config = dict(
    n_layer=8,
    vocab_size=8192,
    activation='swiglu',
    parallel_block=False,
    optimizer='muon',
    schedule='wsd',
    decay_shape='linear',
)
Each number is 128 + 24 x the weight over its row's rms, rounded and kept within 0 to 255. Layers, rows and columns count from 0. The size above them is the row's rms in percent of the matrix's.

# layer 4 attention output (transposed), 256x128, rms 0.19, rows 244-255, columns 0-127
size [ 94  78  93  98  88  87 100  91  87  83  89 102]
[[124 126 147 138 165  90 138 153 148 104 126 123 127 109 179 115 116 130 129 113 168 124 153 142 148 128  85 108  97 131 111 111 122  92 103  61  82 130 144 112 169 156 121 135 128 119 134  68 127 103 126  97 100 138 211 155 118 136 114 144 132 156 141 132  92 152 150 111 105 150 154 128 161 132 111 106 121 128 144 130 138 116 116 121 119  90 109  94 121 171 130 170 143 124 164 122 167 163 101 106  70 131 111 137 134 124 128 150 107 132 131 145 129 126 126 113 104 106 134 146 141 111 148  81 150 128  97 162]
 [146 115 139 146 144  98 107 100 127 128 125 110 114 120 133 149 142 138 113  96 107 140 146 116  43  80 141 132 102 141 112  95 117 119 127 164 155 156 141 140 178 130 118 128 129 104 136  72 131 123 135 120 127 127 142 164 154 123 138 142 107 155 110 130 116 110 117 153 125 140 129  86 132 144 182 103 181 141 146 117 153 136 170 165 165 118 100 143  87 142 106 104 102 182  93 127 120 159 140 185 143  93 142 124 174 144 139 100 128 162 141 140 124 119 148 134 121 113 165 140 113 127 132  76 125 109 123 136]
 [147  95 128 133 130 112 149 155 139 131 110  87 111  77 148 114 196 151 139 145 150 107  97 121 152 141 148  90 100 114 140 166 117 130 137 131 143 142 155 117 114 111 125 148 144  86 153 125 139 154 104 124  72 102 182 118 116 158 168 121 131 146 122 137 121  88 129  98 164 144 117 125 111 146 106  68 130 114 136 119 128 103 133 184 144 107 110  86 103 122 107 151 136 109 135  99 140 131 116 112 129 132 119 141 102 119 122  91  94 132 137 134 142 134  77 154 126  89 137 132 113  87  91 117 184 128 123 169]
 [141 161 143 120 100 144 151 182 102 131 154 156  94 118 118 146  78 120 107 121 143 164 120 118 113 138 112 124 162 163 136 119 158  88 146  87 141  88 109 112 100 133 157 161 110 165 131 112 148  92 132 128 128  63  97  84  92 123 112 124 136  72 101 132 128 134  94 124 131  99 150 105  99 133  94 166 114 121 104 149 151 163 139 121 126 157 150 121 134 105 161 155 151 134 134 146 144  94  96 121 133 150  95 127 146 116 109 154 138 132  92 131 116  75 128 113 109 113 121 131 148 129 176 112 151 154 141 146]
 [114  89 125 119 151 154  98 124 130 121 132 114 133 110 117 116 143 115 130 123 121 107 112 103 146 153 124 169  81 134 140 115 104 118 146 198  99 115 125 142 150  96 147 103 108 137 121 129 125 128 108 116 141 189 112 125 136 142 128 126  82 129 120 103 142 144 141  99  92 110 162 185 119  76 120 130 146 147 160 120 111 182 113  86 160 109 144 121 137  98 116 159 175 135 141  90  95 113  98 147 104 106 148 125 144 105 149 151 124 139 125 109 114 154 129 139 139 120  78 109 115 138 108  80  92  89 105  80]
 [117 125 131 120 104  98 109 115 161  91 130 145 152 123 123 143 108 129 145 115 152  94 141 107 130 119 115 136  63 183 112 103  89 112 135 147  76 151 118 137 152  95  72 121  86  86 138 123 148 182 120 141 136  85 143 153 114 148 155  88 131 116 132 127 129 150 140 139  95 115 181 125 125 115 158 122  93 143 125 135 147 140 121 131 133 147 113 144 110  83 155 124 153 111 132 101 156 144 148 167 144 117 136  94 103 133 147 127  99 174 119 152 130 147 134 212 153 114 112 100 131 145 118 142 114 125 128 124]
 [124 128 113 152 149 114 129 167 124 119 117  98 125 101 107 120 142 121 153 136 139 167 149  99 162  98 138 133 114 148 114 100 104 123 102 120 109 141 114 127 151 116 106  97 140 141 131  57 168 162 108 167  54 103 135 144 141 114 115 126 118  95 152 172 148 121  93 153 133 155 137 116 123 138 157 172 116 131 125 129 125 105 151 156 106 151 110 126 142 129 102 119 155 134 161 178 125 137 155  68 114 107 127  97 116  99 141 130  92 134 144 155 114 180  94 138 138  99 109 108 119 136 143  91 153  79  97 141]
 [129  85 118 101 114 124 129 103 149 142 134 147 129 168 155 178 150  88  97 105 121 134 108 150 116  93 151 142 117 110 143  68  98 129 129 130 112 102  92 103  90 145 135 108 130 159 106 137 133 127 131 145 131 131 132 128 140 154  71 108 160 117 104 161 150 139 160 132 130 145 155 130 149 107 128 189 133 169 127 136 147 138 134 163 105 168 187 131 143 142  95 152 123  90  93 126 137 129 124 113 140 124  99 113 143 122 143 125 115 140 165 115 125 125 169  98 113 118 126  61 119 159 118 136 119 170 150  80]
 [107 157 126 108 142 115  79 108 126 129 132 115 130 149 153 123  93  67 113 102 146 136 155 125 139 129 141 118 114 128 154 135 111 100 150  91 165 103  85 117 103 137 162 130  92 145 130 140 126 102 153  89  69 141 118 118 132 106 101  95 123  91  98 141 165 173 135 132 109 119 142 106 155 105 140 169  79 130 131 145  94 139 110 111 101 150 114 142 127 152 182 139 148 141 159 177 103 166 113 133  87 112 155 142 166 127 119 116 115 139 129 121 138 111 118  82 136 154  95 164 132 124 127 143  90 166 132 133]
 [143 127 111 141 143 168  96 104 148 164 135 112 151 158  86 135 124 132 117 127 142 114 116 141 138 125 108  99 139 114 137 141 133 107 109  79  90 130  99  98 160 177 131 130 101 115 143 134 129 116 152 132  88 157 143 173 146 149 103 125 133 130 123 141 161 164 135 167 115 111 140 156 155 132 132 136 110 146 134 164  85 117 117 103 170  96 120 129 140 118 133 199 154 105  94 121 131 136 175 171 127 100 136 127 185 117 115 122  79 144 142 158  85 114 121 113 126 101 129 115 112 127 154 115  92 153 151 182]
 [126 110 128 100 105 180  93 108 147 108 135 100 132 130 115 141 109  94 124 145 164 138 152 127 123 122 120 106 134 124 111 132 141 155 147  97 158 160 104  95 137 131 146 170 141 152 124 184 138  77 143 167 156 118 151 128 123 142 119 121 124 147 143 106 199 141 154 130 135 128  88 152 156 113  96 163 178 129 125 157 104 134  97 126 142 145 100 108 135 135 155  85 125 106 156 175 115 124 138 129 123 153 119 135 113 147 134 139 128  86 136 163 114  98 130  90  83  95 139 149 144 127 122 190  95 148 101 150]
 [149 171 149 155 121  91 145 145 129 130 164 120 120 151 127 107 119 172 132 188 192 128 141 102 121 101 134  93 110 135 110 137 119  94  88 100 108 124 154 122 117 139 107  95 124  95 172 148 164 125  82 152 101 148 138 159 133 169 157 117 147 124 139 188  96 148 138 126 134 138 121 116 101 143 121 118 135 121 110 155 143 112 110 155 136  90 119 147 113  89 127  93 107 121 138 136  70 136 172 101 112 109 119 119 116 159 160 127 120 124  87 143 125 128 159 174 136 128 122 163 111 165 117 148 127 121 131  95]]
# layer 4 attention value, 256x128, rms 0.297, rows 245-255, columns 0-127
size [ 89  98  97  94  96 103 101  99  91  97 100]
[[155 121  95 128 115 145 118 115 124  84 145 157 125 152 104 129 157 121 111 195  94 109 178  61 142 135  97 135 157 160 143 135 109 110 121 103 144 146 134 123  82 122 143 135 139 133 153 133 142  98  91 127 159 126 141 138 160 133 145  98 162 122 135 119  94 120 147 102 138 132 111 129 132 188 109 133 129 152 102  90 110 133 107  96 144 113 126 163 125 122  76 143 146 114 190 108 118 128 114 113 144 148 125 102 139 101 180 113 124 143 187 125 160 127 156 147 121 148 110 112 150 112 145 131 106 122 136 174]
 [139 160 154 148 104 105 117 145 153 149 104 116 140 105  92 115 131 132 120 156  90 146 120 120 104 130 126 180 123 116 168 132 116 117  94 117 131 160  99 106 112 170 110  94 140 130 157 123 137 183 154 108 152 137 132 131 128 156 125 100 119  95 163 116 123 156  77 100 126 127  97 150 145 165 103 171 114 121 106 132 138 105 116  92 101  98 120 132 167 105 123  66 133 122 153 143  96 145 112 112 137  81  81 121 163 148 119 149 114  92 108 107 131 136 130 144 133 144 117 104 200 132 135 121 138 143  90 110]
 [102 136 126 150  97 131 153 132  66 145 128 130 107 137 132 155 171 102 139  85 107 117 132 148  98 161 164  96 129 131 110 108 134 145 155 117 123 121 134 153 140 144 160 149 129  93 127 137 130 174 137 137 146 168 145 167 149 145 104 159 132 152 155 121 137 113 117 167 122 134  99 119 129  94 175 142 127 149 150 112  41 160 154 137 137 119  76 142 111 167 125 104 129 161 108 144 139 130 123 113 127  98 186  96 127  99 109 127 142 150 131  82 146 153  93 135 161 118 133 127 139 103  98 133 144 123  97 132]
 [130 122 160 143 142 158 133 141 142 125  46 146 126 133 138 112 118 132 138 136 115 100 110 165 129 126 120 135 110 172 111 147 117 128 114 111 104 124 157  88 110 158 116 149 105 124 130 148 181 111 102 132 138 133 142 117 115 102 117 133  89 126 164 131 162 143 167 154 164 160 164 115 132 123  74 139 110 141 165 107 133 127 130 160 121 136 145 105 101  78 145 155 148  95  57 120 102 142 111  87 172 138 105 137 147 149 139 118 118 104 120 115 108 168 119 115  75 111 124 142 145 137  84  92 138 125 158 127]
 [115  98 118 111 140 150 139  96 121 183 137 113 149 151 145 132  76 105 109 142  86  99 117 129 121 151 119 143 102 154 143 128 176 125 110 130 134 117 106 134 117 116 172  92 138 134 205 127 118 110 111 153 142 150 151 128 167  98 163 117 123 134 128 142 122 136 115 160 143 138 150 145 152 149 172 141 120  61 118 115 133 156  88 158 109 158 133  96 139 112 145 107 118  81 133 108 103 118  98 134 121 138 118 145 143 143 102 135 108 102 154 102 118 121 143 168  96 135 126 136 135 106 146 161 136 165 152 195]
 [102 120  97 105 117 149 108  97  99 136 101 141 157 148 107 160 139 136 142 148 108 124  74 165 154 104 116 130 151 138 120 115 125 139 133 127 169 134 150 110 126 120  86 112 125 108 160 188  71 130 156 127 142 149 187  81  92 114 147 101 162 115 135 131  87 149 120 110 148 138  92 104 135 113 143 112 156 124 122 128 115 143 120  78 132 131 136 131 137  98 179 117 114 149 142  88 106 108 163 144 131 148 142 153 154 131  97 118 154  99 122 127  97 143 150  95 119 132 141 127 123 184 112 174 144 167 114 143]
 [169 136 149 148 116 146  89  91 100 151 135 108 154 140 131 113 115 143 153 151 101 149 117 174 133 123 105 116 130 148 137 120 148 143 109 151  78 118  96 155 152 152 159 196 135 147 142 116 173 129 123 114  88 134 105 143 129 108 151 156 144 129 120  84 131 134 144 137 177 100 123 109 105 117 129 113 134  98 130 100 163 131 121 122 151  81 126  97 136 120 158 130 150 115 144 115 183  97 195 150 196 150 115 134 120 153 105 137 110 132 108 126 165 128 136  92 135 134 158 131 127 133 144 150 153 109  94 115]
 [121 132 121 116 104  90 104  81 159 100 134 148 169 149 149 145 150 113 111 144 167 107 114 174 135 150 122 141 108 143  70 103 127 109 125 181  85 102 166 135 170 116 128 144  96 143 123 130 116 133 129 151 138 122 140 173 142  95 152 131 134 107 130 111 143 122  94 160 113 104 162 131 166 140 104  98 145 144 152  96 123 165 120 113 118 137 119 147 161 109 112 160 113 155 106 111 160 131 162 118 150 124 136 100 166 100 178 131 125 106 152 121 131 146  87 154 172  84  98 140 102 156 105 120 153 136 120 141]
 [115 147 194 116 102 102 129  91 133  87 162 139 124 143  81 112 122 100 134 157 108 109 139 169 117 114  89 137 159 167 132 119 125 113 127 128 107 112 107 107 164 102 139 162 163 138  98 131 112 136 111 140 121 100 115 114 172  97 163 120  89 139 121 116 110 152  91 133 100 157 144 142 149  95 142 111  92 132 167 143 117  99 132 163 119 123 133 157 113 101 151 100  91  96 106 109 142 130 166 118 106  99 117  92  99  82 115 117 118 146 116 105 120 101 159 133 145 127 118 178 112 156 120 130  98 146 103 167]
 [146 112 158 123 107 143 139 133 110 146 136 152 160 109  99 119 166 143 141 101 130 160 117 137 138  70 145 144 114 157 160 147 165 107 103 161 119 105 123 180 147  85 135 149 114 137 123 114  99 150 120  95 101 108 104  85 101 105 176  94 141 107 119 137  94  83 108 164 102 133 148 113 113 136 130 129 103 169 145  88 115 111 128 139  86 131 137 131 170 128 110 131 125 179  98 140 139 166 116 100 138 103 132 128 142 124  96  90 110 140 143  94 113 148 163  85 123 144 100 147  91 152 135 118 138  87 126 106]
 [144 117  86 106 106 119 119 154 122 142 155 104 163 124 136 151 117 117 120 104 100 119 107 116 135 105 135 179 154 133 117  97 104 101 177 114 127 132 137  99 169 126 137 109 135 169 147 143  96 162 112 109 165  92 143  80 163 119 176 134 131 148 138 138 165 128 129 109 139 139 110 123  84 153 144 150 156  80  91 145 123  97 138 127 110 134 148 146 117 136 132 153 134 152 130 167 120  95 143 121  99 160  99 179 128 112 100 124 142 129 168 113 140 110 149 120 167 116 157 154 152 127 144 152 157 202 137 118]]
# layer 4 MLP gate, 256x128, rms 0.294, rows 0-10, columns 0-127
size [105  98 100 102  93  94  93  96 109 100 102]
[[122 107  97 144 116  65 110 126  87 153 118 113 155 152 104 111 117 116 141 136 149 159 165 105 135 108 117 184 107 127 125  94 127 167 187 115 131  95 118 129  69 130 116 104 142 127 126 113 124 123 142 144 136 117 125  93 130 122 107 131 100  83 151 137 185 130 129 105  87 152 147 113 120  90 111 135 100 128 175 138 159  88 127 120 123 119 186  89 145 131  88 135 154 126 135 139 119 128 110 151 101 136 123 164 118 123  90 152 174 141 138 139 150 117 147 151 130 167 150 120 144 116  99 136 130 119 176 119]
 [129 165 134  86 125 148 133 143 129 107 120 139 157 138 112 165 121 151 111 131 115  98 159 107 141 118 109 148 179 148 118 118 150 114  82 123 127 130 127 101 133 150 139 180 148  69 147 177 154 137 121 141 138 125 130 106  84 142 142 121  97 109 134 132 156 124 117 150 158 125  95 124 126 129 154 118 127  93 133 150 161 128 160 103 126 133 124 107  93 116 167  86 113 120 100 159 186  94 127 142 107 162 149 125 137 132  99 143 114 117 127 163 120 109 148 146  56 127 166 142 128 121 136 177 146 134 123  63]
 [111 119  68 143 150 105 167 119 111 104 144 114 153 135 141 133 108 183 157 163  82 137 123 152 108 105 135 144 113 132 130 136 153 119 154 150 116 120 125 148 152 121 118 169 161 151  61 136 140  82 137 128 106 100 150 115 149 116 185  90 107 107 145 142 141 171 116 133 107  85 130 138 139 145 129  95 111 130  92  96 126 130 130 128 136  88  86 129 123 131 171 121 146 147 164 166 122 101 131 130 147 161 118 136 139 147  98 126 103 121 166 132 124  98 141 129 155 129 115 148 108 115  69  94 125 126 165 145]
 [132 114 114 122 116 140 164 115 128 141 107 185 108 118 141 141 107 153 131 131 133 110 105 117  91 173 119 140 149 112 122 100 155 143 106 148 131 138 118 133 102 144 150 106 129 137 171 148 153 132 113 137 130 119 113 124 146 150  66 117 109  92 116  77 137 118 152 162 173 142 137 148 144 138 132  82  97 193 118 106 154 150 118 124 126  75 134  92 118 174 119 126 121 136 102 118 129 132 101 124 118  90 123 127 138 117 162 130 124  72 145 151  67 114 126 142 119 101  94 203 106 113 110 134 102 120 130 123]
 [111 118 178 144 136 136 141  95 115 125 149 134 155 127 182  91 104 119 109 140 130 128 144 132 114 110 129  94 107 112 122 123 164 108 116 140 111 116 163 115  91 123  92 141 123 124 150 147 158 158 128  91 149 167 113 154  81 102  60 140 139 111 127 123 123 138 157 156 138 104 147 124 104  94 126 132 114 111 102 131 149 135 148 133 150 121  98 143 136  69  96 107 116 112 130 133 100 111 110  97 133 167 171 140 129 158 148 176 107 124 161 169 142 138 151 114 168 202 150 122 134  87 128 138 118 149 148 141]
 [154 110 169 177  77  52 101  98 106 140 127 111 154 133 118 124 156 106 182  90 133 156 135 104 170 153 139 123 122 115 169 113 174 137 144 166 128 102  88 168 112 124 113 105  88 124 106 126 170 126 121 122 128 110 157 135 157 132 162 132  85 137 161 116  79 104 123 144 150  94 130 109 137 157 144 107 134 129 158 114 127 122 132 114 140  95 118 162 117 134 130 136 140 129 146 146 112 129 131 141 169 124 149  92 106 154 141 136 144 118  88  82 156 143 132 141 146 141 102 139 149 120 162 120 118 144 123 149]
 [ 95 157 146 139 138  92 135 142  86 137 127 117 110 130 143 153  96 103 128 103 111 106 124 125 155 117 107 132 144  78 151 138 130 131 162 141  58 133  93 146 135 145 118  68 104 151 146 148 140 166 123 124 114 100 105 152 124 119 118 145 141 156  96 134 200 128 142 168 103 105  98 115 169 136 111 178 159 107 142 123 152 120 116 117 154 145 108  91 162 143 116 125 111 116 127 104 119 161 124 115  94  92 138 134 130 174 144 117 106 122  98 146 152  80 113 162 133 143 159 116 157 142 122 140 134 115  83 130]
 [110 164 114 126 121 150 143 137  99 129 104  97 133 138 127 130 114 117 134 120 127  89 145 157 172 161 123 145 142 140 160 116 171 145 119 164  73 136 105  93 103 164 127 121 107 113 114 168 122 145  91 114 119 129 183 145 110 166 154 111 117 108 157 127 157 127 116 100 112 146 150 169 143 115 136 141 114 113 100 154 137  98 137 116 130 126 112 113 130 120  98  87 105 142 138 142 131 100 120 163 156 124 168 116 168 139 128 130 168 152 126 121  59 141 155 126 177 139 128 149 186 115 102 146 143 105  77 158]
 [134 152 110  97 157  91  93 119 122 120 116 128 123 135 118 100 154 130 104 130 139 111  50 123 181 155 140 118 123 149  93 112 139 165 138 121 151 135 177 133 124 149  99 166 171 144 130 140 143 167  97  97 114 118 109 162 129 104 184 113 180 143 110 124 133 129 152 121 136 129 130 152 111 126 121 162  97 135 139 144 103  97 135  95 136  94 149 137 125 129 128 111 122 134  92  89 166 129 125  82 122 176 123 163  98 119 162 154 146 147 145  98 103 160 116 129  80 111 153 126 145 131 148 127 135 164 114 108]
 [159 128 128 126 127 134 149  56 115 166 115 137 149 125 132 131 130 146 111 128 157 102 139 116 145 122 115 173 155 116 134 101 140 115 126 129  90 171 132 113 126 126 135 118 151 147 165 118 138 133 100 133 139 129 171 119 118 151 180  56 126 125 163 116 138 117 156  94 113 131 160 116 133 133 125 131 154 113 139 153 168 100 152 123  94 190 126 133 124 131  88 160 131 128 151 123 157  99 123 183 114 157 131 100 128  68 155 107 165 104 144 124 136 113 156 139  83 126 131 115 126 137  85 123 123 132 185 146]
 [116 122 147 142  83 122 139 115  73 141 166  92 122 138 144 120 124 102  91 131 116 135 113 130 138 161 107  89 104 164 157 146 163 152 173 145 126 130 111  90 158 145 120  95  91 138 154 136  98 133 154 126 105 121 150 146 108 128 134 125 107 171 130 152 129 134 139 110 139  90 130 147 128 127 147 164 113 154 129 133 147 124 182 111 124 133 164 109 107 127  67 138  78 154 117 121  96 156 124 149 156 147 164 137 130 133 126  95 136 136 110 112 171 161 118 136 125 166 152 174 122 120 172  96 145 181 125  94]]
# layer 4 MLP up, 256x128, rms 0.305, rows 0-9, columns 0-127
size [103 104 103 106  91  92  95 103 116 104]
[[132 135 152 116 120 127  95 123 134 111 114 150 111  95 134 152 102 163 143  90 101 101 130 134 165  98 140 106 127 137 121 100 116 154 114 130 136 140 179 113 139 119 149  74 121 163 146 131  83 150 164 109 130 160 102 154 171 139 157 134  95 108 131 117 113 134 118  88 103 119 131  88 151 141 107 106 163 147 132 152 122 110  98 138  87 140 148  92 124 112 155  93 121 117 133 120  91 149 108 129 181 179 107 154 139 105 113 141 111 133 166 127 153 121 142  83  93 148 134 130 163 105 110 110  89 133 146  67]
 [131 107 162 132 140  80 100 130 177 141 160 129 126 151 135 121 160 143 149 159 152 126 109 137 110 153 121 135 159 131  91 117  94 143 155 135 126 142 146 145 117  25 106 109  83  96 115 131 124 160 112 140  99 138 145  90 165 132 122 111 156 108 119 129 173 138 140 127  72 151  91 132 171 142 113 108  89 130 113 189 117 100 165 119 126 106 168 108 141 145 136 130 131 135 124 176 117 146 129 111 118 129  99 116  94 133  92 136 134 132 128 133 132 114 148 119 116 144 137 143 117 109  82 146 141 137 120 142]
 [123 152 142 123 131 138 107 128 141 109 148 131 136 137 140 118 116 115 114 135 177  92  88 104 150 127 137 104 108 147 113 149  99 146 144 117  87 112 157 138 142 146 128 159 100 121 153 120 159  92 122 159 163 158 124  98 157 146 108 141 114 130 165  97 128 128  93 148  98 111 174 136 117 128 112 147  95 152  79 113 134 114  94 131 107 161 127 124 101 141 124 120  96 158 152 136 148 108  72 124 156 122  77 110 153  55 141 177 146  94 114 135 130 102  92 178 145 103 116 139 138 117 158 140 103 117  83 144]
 [123 132 133 115 127 132 117 111 143 136 101  66  97 146 133  85  95 146 118 112  93 143 108 168 158 116 111 150 156 105 153 100 148 117 130 111 115 146 112  90 122 183 112 130 135 140 178 139 133 139 119 135 162  95 150 137 122 113 115 158 132 125 129 102 156 145 124 150 122 124 146 116 123 106  83 160  67 109  75  91 124 117 145 114 116 171 113 136  88 145  95 114 155 171  92 160 110 108 154 126 152 139 112 149 124 150  70 148 108 141 152 152 116 139 153 101 106 108 159 102 158 119 106 160 135 122 134 156]
 [128 121 102  99 146 141 119 131 180 138  89  85 101  95 139 163 137 135 178 156 126 152 122 130 165 129 151 137 133 116 108 100 104 134 114 105 119 128  85 127 153 131 131 116 113 171 160 127 135 112 108 128 109  91 146 124 179 117 156 142 105 148 101 158 134  94 190 109 144  96  70 142 112 168 126 116 124 124 151  91  91 137 140  91 104  99 173 129 118 129 120 130 176 131 123 147 127 134 141  98 115  98  64 155 115 123 124 120 118 120 144 119 121 103 158 151 150  81 151 143 110 164 134 139 129 129 139 140]
 [117 120 105 154 109 167 137 138 139 109 161 182 102 127 127 114 127 139 121 103 113 146 139 131 157 157 143  88 187 140 126  89 105 146 145  89 117 117 129 130 122 129 139 159 128 130 100 152  73  98 105 105 120 115  94  93 124 157 153 133 128 132 147 150 138 133 111 124 122 132 142 143 121 178 121 160 180 130 153 122  84 150 180 103 118 154  99 134 109 120 110 153 139 133 150  94 202 139 121 129 145 120  72 125  82 151 113 133 132 116 132 178 173 118 124 113 140 110 152 113 134 168 121 149 127 135 114 140]
 [185  80 120 110 107 184 132 127 162 144  88  99 136  94 103 127 169 128 134 103 106 126  73 142 117 132 153 114 111 155 120 138 158 107  95 130 163 140 117 112 173 133 157 140 170 106 169  90 160 109 121 121 135 117 157 133 110 127 146 133 147 112 136  75 114 149 125 106 170 165 133 118 176 129 132  97  72 166 162 137 117 160 109 163 129 117 138 128 151 129 129 105 127 170  98 128 103 125 134 125 114 119 128 134 140  70 136 159 147 146 125 126 115 120 116 145 133 137 123 141 138  91 115 132 128 171 142 125]
 [148 125 102 109 119 132 169 140 107 138 115 145 187 122 138 163 177 152 153 155 136 106 121 135  93 108 120 106 101 163  95 151 171 170 193 134 166  89 112  97 124 114 134 145 117 121 150 134 169 148 153 119 121 166 149 117 161 147 126 132 141 111 152 154 133 112  98 137 131 138 190 137 100 115 126 118 153  82  88  72  87 143 116 140 137 112 113 130 132 117 158 110 185 145 160 170 112 141 127 133 106 110 150 114 110 146 135 112 145 119 138 117 116 110 110 140  99 140 137 129 130  97 113 142 154 114 122 136]
 [160 131 112 164 115 114 130 151 106 112 163  92 116 137 143 131 111 133 123 104 121 135 131 152 141 166 136 112 120 113 116 177 143 145 129 179 127 119 127 124 122 124 150 120 125  94 138  93 130 136 141 115  86 108 138 105 108 120 134 151  98 102 135 117  92 129  93 148 123 126 139 125 141 171 162 117 202 144 131  87 150 139 102 188 129 147 100  93 123 172 155 167 144 137 124 144  66 128 114 182 150 113 115 135 115 154 129 108 105 129 108 137  96  96 139 110 150 119 101 137  99 106 115  81 111  73 140 153]
 [186 104 167 124 116 115  93  91 116 160 132 112 163 128 143 133 100 188 134 129 130 122 158  95 108 157 149 164 106 162 139 123 142 133 118 122 143 126 118  93 129  88 129 121 115 145 135 123 115 148 133 103 110 153 119 152 130 122 127 111 152 134 112 118 112  88 194 115 115 133 146 159 131 108 185 198 125 101 100 109 121 118 160 127 113  96 159 131 126 111 102 150 135 114 107 163 170 102 141 158 143 104 138 142 123 124  91 105 131 141 117 143  99  78 160 133 134 111 124 125  98  93 124 174 140 131 115  85]]
# layer 4 MLP down (transposed), 256x128, rms 0.204, rows 0-9, columns 0-127
size [ 90  98  97 103 109  92 103 100  99 101]
[[126 110 107 119 170  91 128 134 127 146 161 132 110 177 123 180 142 100 102 138 172 135 198 131 135 111 104 148 134 110 119 130 160 136 119  98 131 126 137 138  78  97 122 134 134 138 104 117 139 144  99 189 145 132 152 126 119 119 130 128 109  89 161 146 123 145 131 109 113 134 184 148  87 127 135  88 118 128 153 138  96 149 158 123 137 132 166 163 145 139 144 138 168 130 205 145 140 133 112 111  98 102 131 142 134 148 103 133 150 140 116 151 161 126 118 123 161 114 124 172 102 131 124 154 147 172 106 102]
 [111 165 128 155  98 126 121 147 121 148 154 115 156 101 116 123 128 109 125 162 164  99 106 143 140 111 120 128 149 197 130 147 136 103 102  63 106 118 160 106 100 122 152 100 133 147 147 150 130 110 117 122 149  80  90 127 127 139 119 144 134 144 116 176 146 119 142 160 128  95  90 104 130 143 157 135 168  96 132 164 117 153 114 126 119 155 146 134 139 110 141 108 155 100 136 179 132 156 160 107 159 150 144 141 135 117 130 150 138  82 104 100  86 109  98 130  93 125  81  99 109 133 136 168 140  81 109 122]
 [135 111  91 137 139 150 144 111 129 110  96 137 149 129 162  68 184 110 138  96  94 127 134 132 115 138 189 144 135 132 102 129 110 169  96 117 140 125 151 104 123 162 159 117 161 127 132 116 129 174 151 160 111 130 132 131 168 141 124  83  80 107 111 103 158 119 117 110 115 156  63 125 146 143 151 150 124 131 146 138 130  85 186 136 111 148 149 124 150 108 156 125 131 115 103  75  90 149  93  98 115 159 117 131 119  97 135 125 116 109 158 128 100 114 152 106 170 128 140 127 139 128 119 147 129 101 139 152]
 [121 126 108 127 167 124 112 111 134 123 156 129 145 140 148 104 143 170 136 158 102 140 120  99 123 117 160 121 123 146  86 147 134 107 151 121 138 141 129  75 131  92 124  88 137 105 109 123 149 131  74 124 169  89 136 154 183 160 150 116 118 125  98 112 122 169 116 146 103 134 117 148 132 127 111 185 104 120  78 112 148  85 129 131 127 175 138 150 142 140  68 160 136 109 139 154 106 123 130 105 123 123 180 122 108 129 106 100 119  75 157 120 117  89  99 139 113 128 164  94 126 136 159 123  96 111 106 135]
 [119 160 127 160 107  92 125 103 131  91 151 122 152 148 112 134  84 121  92  93 168 116 118 107 153 124 113 128 111 108 149 117 129  86 146 112 168 167 133 178 131 108 129 116  98 157  87 114 115 116 116 123  97 145 146 100 143 117 138 109 112 159  93 112 123 140 128 111 130 115 135 173 125 174 114 126 148  91 148 153 116 106  97 133 115 124 125 107 105 121 158 146  76 144 144 122 154 131 153 155  79 134 181 147 137  81 129 141 141 106 126 126 138 129 103  90  92 163 155 184 131 157 111 105 125 175 113 120]
 [152 153  72 131 177 133 163 146 111 134 114 125 111 129 161 131 112 159 136 134 102 125 145 150 101 145 125 124 114 106 121 155 133 122  88 166 117 130 134 122 160 168 155 191 166 125 109 106 110 129 125 134 142 146 118 135 156 179 125 140 134 151  92 145 185 106 164 166 118 144 147 115 132 152 111 111 143 153 100 130 153 111 161 118 106 160 139 140 145 122 142 183 132 156 123 147  94 119 129 113 109 115 150 106 146 106 102 127 104 140 120 175  98  89 149  86 116 158 159 113 143 183 114 159 116 111 155 137]
 [107  90 151 138 186 106 128 138  78 130 191 117 146 154 124 140 115  97 129 118 127 159 142  87  68 112 137 152 104  80 116 174 131 106 122 136 145 104  89 125 104 127 121 134 123 139 131 155 135 141 115 141 123 119 107  85 114 109 154 151 149 151  82 184 157 134 153 148  99 132 106 121 116 104 113 125 124  98  53 131  98 129 169 149 103 122 126 128  99 105  99  77 133  93 137 136 148 127 103 138 134 137 110 164 173 139 143 139 112 121 130 163 145 138 107 127 117 134 126 145 119 141 153 117 124 111 125 125]
 [ 99 151 122 188 142 116 100 150 129 104 142 107 170 123 115 158 106 151 116 126 103 134 150 135 151 106 110 156 133  70 115 131 120 133 109 168 167 148 145 133  89  97 178 105 166 163 142  87 111 114 122 149 139 132 136 141 166 169 162 120 102 134 157  98 124 144 121 142 138  85 183  63 138 126 108 120 112 116 142 109 125 141 105 155 138 122 141 109 100 137 132 129 117  99 102 169 148 156 151 159 143 108 117 174 126 136 129 103 108 108 139 126 133 104 106 139 117 113 112 140 148 163 163 118 106 129 111 171]
 [112 156 126 117 126 137 132 120 136 122 157 169 139 114 153 124 171 127 159 121 128 162 119 151 133 130 119 140  91 168 129 131 145 125 116 103 116  96 121  99 157 125 128 182 142 139 159 100 125 112 110 179 111 129 112 124 138 126  95 147 105 110  73 106 116 121  88 133 118 154  80 160 151 117 148 132 113 136 143  75  87 158  91 144 112 140  97 140 150 120 144 129 184 132 137 149  90 140 190 123 107 144 133 119 116 136  72 115 158 198 126 143 119 120 129 141 104 141  95 112 143 120 115 150 132 128  95  91]
 [131 135 152 110 159 103 124 144 102 139  95 132  74 114 155 128 111 112 131 119 175 155 179 100 118 122 111 171 138 144 130 112 170 142 104 141 128 100 129  87 115 184 161 134 148 115 125 102 126  95 126 150 103  86 160 117 110 143 140 131  97 124 142 108 120 125 128 142 136 168 154 147 118  74  91 120 139  70 119 160  88  89 165 161 129 144 136 122 118 142 103 182  83 150 123 100 111 108 111 133 129  91 105 130 120 133 131  97 177 126 132 112 144 142 119 130 155 138 149 101 108 148 122 114 130 121 167 135]]